config = dict(
    num_hidden_layers=10,
    vocab_size=8192,
    norm='layernorm',
    beta2=0.99,
    schedule='wsd',
    final_lr_fraction=0.0,
)
Each number is 128 + 24 x the weight over the matrix's rms, rounded and kept within 0 to 255. Layers, rows and columns count from 0. Numbers have three digits each.

# up: layer 5 MLP up, 256x96, rms 0.318, rows 222-255, columns 0-95
# down: layer 5 MLP down (transposed), 256x96, rms 0.322, rows 222-255, columns 0-95
up222:140141145104147107117119184106146125183130148174095183128131120175071154121079087112138088140171110143183116168078119158109153113122073082127137106147187121161163120107142119141081136118121130127135159104125097083154113118115152085125121126106129157153159118092131137089117143153158177134
down222:138104076098131190081103099114147187150126148115155134126118119143124162137114109173138073084157141161109151104108095132140138110120109091087139154093160146187119091116152166104119119125153138118111125154149156113103101127126133133141114122116131103140164125144131127144134067138086108128
up223:110165123197126132138117151127142109091117184123149121087074140141142077104112150143139118095109140166114107141167123099127167126130092203125116193202148125128138135157100086118119082153158072162149101155121123150111119131098157080121129129150105121136150155166145097109176103155183130086
down223:143088081138134082116134104110113150116106132100153119137135153104117163115132110138119108131163108136114195150120091121059120137086123117167136097122103160156137128110154145141165134106112108146121119125139126140166185146126105133169068118117150128145080106152139128085048096150152145138
up224:103101114139118104128099171127150115111133132145184127123138142155112096085150146128185138131159138143154158127120109090145146126126157148144147152072134145091083153129118094136097124115161143155102081123131083124133126127126126142133152102103090115143158124128134164109089177152119139135
down224:128134093149101117158157127143106140107125138148134127138120140139136145122147152104129149129162121112109162089141128114119121102103157139101167132121146157128141148145115139162141115108144164154096113149157120183109099166145129136143107148102145167106113141141132105129111117112137148117
up225:077133102107100124129069124136134090150136119160102160128094135179100128108115143145118123113133101082158124101115119136100155180143137115147103068104165120121124139105139093149119137140155154118140120129128154098157108082124166140149090179124130109133160100108141137101163146169111124152
down225:157139115072142124128095138131120144057165117192138144151064162078115119137154072176119102103118112086149122127125122102092102107121092144121096098138131105136159141130133080128110146155108131116159109106111139145120173166132076085127141100103109150127121124143128151105109130144166134138
up226:134121127165138126179141183162121131088150158115102093128138129137116181089118159123122137092149104113122072101102103158101129167091133136149112109122141134147177109133116123077102128133102135158164106169123107083121108128139132168069156141167160108161133145131126135157149125139165092097
down226:118151179135107113118135111126165065118124158147126128153112120131164110118150104153135106147086121134067132133137129145115173071165138152114169115122102148090113145118150105144132157135170168126108116143108154157150166143118110130177129096091149159114130108125137132103114161156153134135
up227:129150103142130165107133159127143113122130115148128125134139144131133127102108129135131107116132148137139119111123116127125168139115104129118108152071117151131163131155099127123148089133125129102089137149126162166122107143115100131127128118173150115140133149135147173126151123130130154123
down227:133140113131113121151135113097154132150131153125124110171112126122120096140170101134108156144133127119098125160118144132133129094124090118136125119139128123095108108086141161103142129103105131149138121130137122080131108090116161105133126152080128130115120117147121066124104154122098100103
up228:118132153181110117122094151103100123142149143092120112103168119152078122142101139125116107135115145137122137128103132147115103112094137131128169120105116156173118125122122116117129126127123119096122156112117135091155121146127107140119108137119133142131133121117114115154114126146130079141
down228:145131104114096144145166121122140123098127113125128128123106136109131118108145102116118142121117105104098102133148136112146115125113145139149122139132126104096137137078108165137110123087149120127125090131152088127112123110144119089124136140123138129157098152152133129101147158130126133108
up229:135123134153130121085160119112117090113145141143149154137084123137129168103135107095161136127138116158163136114097117148110112108139151110129095123142121157078123129095121177124120105188113131136121125137119120127155110150141155112157122119115109145125101089115139126138169135154149134136
down229:098112110118171129121117130104158173142115123127160144154134166157154155135123137126146128145122105092100100121120157121112154144126147135132182130162141106131118130127141098099129131133150124122093127141138136106104133131122091126098127101102137084137130167126100111109111115101149123093
up230:094149147154115122123157106147120105120144077099106135097116130126124113148115096132148107162142159130134138113128113124092165139120153143120131141122162121144088135106160104128128137120125109156152111118124122127138164127172139121097142133154165124129148125129149104104115152136142105160
down230:136133096114107113142153131128120138134142156161170130140122124129132127140127118135108145130129103099124099132164161136144133106118113128089157093112129132088117145086127142123092116101106161123114148134161153138118106137115119114141157173114113163130115140136146118130159116122116110119
up231:111081177149103099154201188112167131167144106089049153111127119184124136093139109146179144132131119139073129173144158124139103130162121120141158077104135161034165122070142102144102071121149207151175106123112154157120114106122115096119113153100138092157127105108121079120090102187155159151
down231:129087176045107094116164133122150178177130107168039110119144120124087114111201117146168140115124161138118149116096189105100075135128134115157067095173112183109128123111122221156151137094130152151125117167138095124086106095113081128164113172152127105200180141186086156162075098122090108139
up232:135086122125125156135090131130151134116143132098124141128169134111108103170152155132114138133143118151151133106125124157129138119171146119172157123129135134145134120131131101154143118152158126148125139143126122130173124151116125158121124108105150122124147135102127099132114112163137135096
down232:138109106149132120119129137109123150136151147109133130153105139148153107124150120156120116120141099094110103118129128142161119093122094154095179154114124089108161130108123155113151144103137125111132110158142176126128143127117129129128149133090140141150088129098172140118122134140146095131
up233:102136083122155143182127107087130087099165093150102152129115098170123131133106089171156144102101131152146111168136123126113106179140118138175110085180118122152118140136152098130177127139125118154140122145163118128176115107157124116090096155108131091159144174161115110144110108136138161113
down233:160115113147123097130136128126132119141118101080138132121146106093143116148147130157138066113138161145131138131080152141097117111124117117106117136119139147116142114133123111111158143089132104108106207133156124161114108101103113149128124097102107116115132080104138093081167104139116161143
up234:154164117123123127147129143129155134158119149138139116151140098146119133116126135124087130104125140127144127146120130147151105095129103141146116137107100154173167124146106153128128098179133153107132140129125132100124092143099109130135096119115069136141136147139119167121161131130144105081
down234:138139107135128129113136098143127157107153105127124124131105143142128134119158109135132120161140111085118140120129153100120106136119134104128193143116148085114118139099121124120114128106128123155099142105139107129116127139137143098123131152129136092112114149088130098135138137126106128111
up235:087136149100075096153113144176089124101162109108104120142078110116104148092129150164148115159089117162147136153099101102128159156065129159136107152108192127108113128148116103135131132101154181126162124133160107127133113106103099122132123121152122128163128124119102135140111141152136100152
down235:181126127112150148127112140151155149110138130059136116173117115125133158167122148130156099156165140129093178135131128166110167114084084105155149135150043116080150081097122116128111116153096105118127104078153145113126131145121132138097125098124159107111113097129143102122192162158097099122
up236:169137118134150159160128168145147141154135118130131143143142150115115101139128157090116109141118122129138101137135102134155130128135150150103120135147100100153121134136116073122146134138152089142128136119143117124139092111114119133105114135154161093137115122077107151094119125146142165119
down236:138110131130119123155153111126131153123133144132106124119113157133140145135151145137098120117118144125158133135111146146140121120136130128090163134096147113107132118094161137132106157110111141142130145156158134138118145119129151101146100135107130140132108122120126112155145110129103145124
up237:107142181140079131147085112109171144124112140123140151098095175165150081165125083120075131111127096080103106174111112124147128157151146134183109127182149159137113106166126109098130159129138122152100155112102084157098142135116165140114133149073121094125078112117118127108112132135152071152
down237:099112140155163097134090155117189163157124095041114179117124117166131106103135104107151140087144116114103102104113141079127145079121066133123144157121111057090092187141129117099068137104212132065071123129071137157121099175074097135107097135132106162096126133121075173171093085117079155111
up238:108103125128080136124128145147131144128117099156116168131063128139101134129096137113148128105106118119164165131144149132140113088130153135093119137115141130167101158147131139158110096179141062161141132157093094113184107127150121164135085153109157118141116133178108118150132159132160125172
down238:138151150111113153116107133102101117132114122108115071120115112147116156139088086176134146094149126189101110170128192142150117128114142122149158124133099096126124102073133137128120111175142117143144122086130108106111109118128121094097126142146151130113082126104133133119129138139093109130
up239:103148150111131085123144108169122092123105149103135125093127121121131104101130123114145117132120125153145105143112097150173153134147165139129152128129158145123165128126120094116165174150097110124126142128131148102158130103125130114116161115126138134117130121109107146138121132107131086155
down239:111149100134112141142168148143119112090140149137129101118117090090120126114147100121104112145130148117120118127131159105142122144123137153114152125105123145102133162094103178113097183116173110118109101088121128128120124115158116127154094143098155130121130165119120125159145116151125113119
up240:095144151126144103138137117123151129146123118135140144086138121111128148114122150143146142107091154118148123161106103118095142100114108138107136129141128141131142091135134134137113106133127142108115105139095145105128132121153122132167120168129126129148131120129122164125125114113113138144
down240:157107106126107130118128133119130150151141118107126128120106105165125120138145119152151156155141100119103110133102152118146123124146144128113146117111106107103121138118165130120136123110117145139131118094160132144126102101118099101109145122104118147121107133127133110102127149141113111092
up241:149127134122138107101104127155122107111080113126127140122163118134100169107179133144149132161148129136109102131144084124130121164107085095162142117157121117121126134130136111120105114118090134137107122106172124111124117093103168139146134136109120131164135127172108153111137093162108098148
down241:115160097137125138139111136101152143145117150134154131081120142136131141155082141127127115134126102137105135092137128126124145129130118117138150171132125135110138134105113122128145102107149123125132116127166155137131122154163150132105185155123120141112127129122134099162135150094093103095
up242:090108115141110130105128147115142128146090117139119144121091132167119150185122124113142137138133107155131131107092106122132161146136144176120106135101130146146136130131127133164118147158133090152100102153141106108108137175115131154115137160128148142155114108100149123126140115126115137130
down242:152137097138125134135117127126105147105159120134117122121136112120148122125125131155105119146131111110128157147149139113161117103121118113107189141148108121099126139102142137131153106098109121133134128141132147134143113098141136102138129132113102113133146145144122124146119147117098109129
up243:162174132125144140131160104117182135145138107133128146155103096133113104093057132136129133112099122137112156138109130100149134136128127153155103157194164154126133140081131145140154121130136131096111144096151110148160097111153142130066153113169114144128106157145095081142136125145127096122
down243:119139065114138119166122135136116182116141120089101149128108171103118157094158143159096129143133152168112193165141102088123097131149123121113173146138143110133145170116100144128123107118053093153142100121137095131150162138140167129135125119142149154138108166131119117075119153213103138097
up244:075097115104106104143103116151165127107137145124153113117083136136098171124106132155119120162100127151126152165152127138145158125184108105125088108149075165106156102141132101106090128095159124146155106130122105123158127145096159128112118153137187121131124136127092046125150130135132153110
down244:120138163088101090124129122133133151167159136151148116102157092125138153166114171105161111139097129091113139121160122129151135141120156134110168133107115114121106133102126130111168121097134147136126082113135155144141080129146139117163102169103106101123167137128109150129127106137119119102
up245:096115118131127102153152144086146134093130115134139147152142120147141099119094130155137147119114158114100142164148155111130107118116123153134129165113154164104115143128146131140091117109134115123139121195102143101157160105120129131150110172128142083180122110190101117133124180155125134155
down245:126140104132102121124131118115143183133107104079105103124109114108106087145126084141137136108112127173118106076129128113144164094173143092114187091113101133147142157104138162143168149144093122140138139134114123135142112136124129145122140107106142134167120106157126163066131099129093138097
up246:112114181122131196151141150123162100122146137120169131075175109152108142114141123143106128140139157109164145178111100130128115124131117097115152124099129135139110126115131122090117113132118128147165110138110139125128150124150135162168164094147134147122151119111095109112101093144119152088
down246:124110116113103115128150135125120118109150180133147138138136113119130124134133112110129119131147117100141129146117133109131165109122079151122080145114139118119161173114122119165136135115162143126123105144139087148143129132121135074142070163107159133130115163107122152133130193125095140173
up247:113132128121127122131097167127162147139115151141102089115146128135067125123133120093121111146128130126148143097145090157106113133131114124148141157133113119126131101167109139149112164143131129111118111145117161138116159119105150187147134146127173101130140091156117128127151096127127107147
down247:141146075124113141134173118155126123131139124114152156148107128121179130144140109149106122108136113098132126111128142087130138119127126114118140118113117117120134149100154113126162139094147158153135118127125092135151119133123115106105133096141072142122101159117167122129123153150146149138
up248:117134111108126104148135148109138121136153134130109171101115113147107126088112117141148166105138127113151118154148111142129148084165089138137103138119137099140105094120188130139082134131174113139121129134140122147130148133132152157169156132144127077150100093117128122113118125118123128089
down248:138153108151102136129144147141143135155115138150124129153129133102143116122140135116079129139143097129107148118126134096126138122118108116121136118144095124119122156124117165155140151156141140129154142109176133108131117149134103088135162124129160113089114131099130102146112109145110106135
up249:141116142131153126122135145116128094100129130124103111152131172153149099149157146126102118109166128167144125110117137132126124134142134109146111146094103162136126139078127139135117165129144121141118161122126121097122157146124115173093131108140108140132116127137113145132127122118144115136
down249:139151100119125148154154089142118154122137144125145127142117135110127148132115126132139126145128087107098115146154152116136111139139131127106145108160126100123134111129126132115118090123131152109137100133135159168125130087153133101185158146121129095138138152112118132163127136147099134110
up250:079117101193101147145142136181116142101101138154125113111139124150076126119107128084116158112129069161144128133148132100083134080110147102183117120107140102116139180103106145150139122163126110087157155170123130091089110150121141132093151157153152093147134103160141084156131172143142119120
down250:137155141127152126103102127095146130173146129141179115170142148133185140102092094115181136133121082118089152127148130138150146127121098090079145118157144117096153121099149092157132096169131136187124153117094168109156123135081093135135137065148140119154098144049141129082113148169088097181
up251:102141177153129131151150109117126118090081123123103140154192113133128136115115124185103102142096138156164103116148152129179127155122112189116145163079117123133136111129124081100120156132116133174066148115114139118151125127127116127117140121153112145130147133098142142140125138164155095120
down251:136098129143121140110096153145113147140146120122162121097086139162193135148142147122157113176154072126087133115122136145118170130138122133136167116146114103169098125115128112142153112097158171106158109103145154110127169105113132120147147112113146151094109120119130147114116121145149121091
up252:123128166128138124164130159160106130104107149199138130087157118145137147092146121139140129112127083188148122100144103078127133093121136131131129165135110179140101125105104166076129105162094105120120074125095099106115116090123180137140137126134108127152121124061151117165095109137155102126
down252:113136109111120121083121138129150141144155104089143126117134081126123153133101113134099158150116107114079149160110121078117122157156134060134133090149115097116128127142111109113125138148119137122159114096128163140141177150150078106111154113134167084136132163128124113092137161106107094129
up253:105112139105167096122129152150131131108133115126106162129146134147092114147128147122134147113102102105134118145153142129137141109094125165154128116108131149088103158111112135125162118132110097118145127134097141157137106125112128128115131126128120105137108117092126127138118107111129160144
down253:122147161166183095179149184148104108132133127099106121133176086171103104146108170155131230106136101076144136117173130153184104111099143159119055112101162122071106094060141128079131148152076179125135092100096097143143125137131153116096127153130112122197126136117089122126103124104084181139
up254:134106164155111073147143163162100126085131166124147155111110133114120153090112129087123101115170107166140099163135089112137139169134089120156155134151181091124152153117137139099135126080169185083079171116165114121135085180102166102108119153132120142146142136149111124100128109115092133094
down254:163136119119131164103113131139158168139177112167171119155133136090140138135082094161125128100120138126118125112102156119129094100137117102106180151150120130148109114109150127140101097092143146152134142125070146138114130127143153136143110160146128133115128157145133123179129126146124110117
up255:096108161139117182148130152171103123135100079099110128122085165115115125105141122118138131142143150136159155130119138098077109099142154109127126184128161113147092092120163114163076105123130118117130092127127130114139134150144177108134126162112123083109146134156178138110117108125126190145
down255:149086130117064146168141126159102125149151105103128098123121112133084132161168124161139136118154156109153129155129171096157087108149173154128122142133149149117100147153138194154114145100128130138112090126159080149084117119129137099154109145114121167150135114165170167157116112137111138076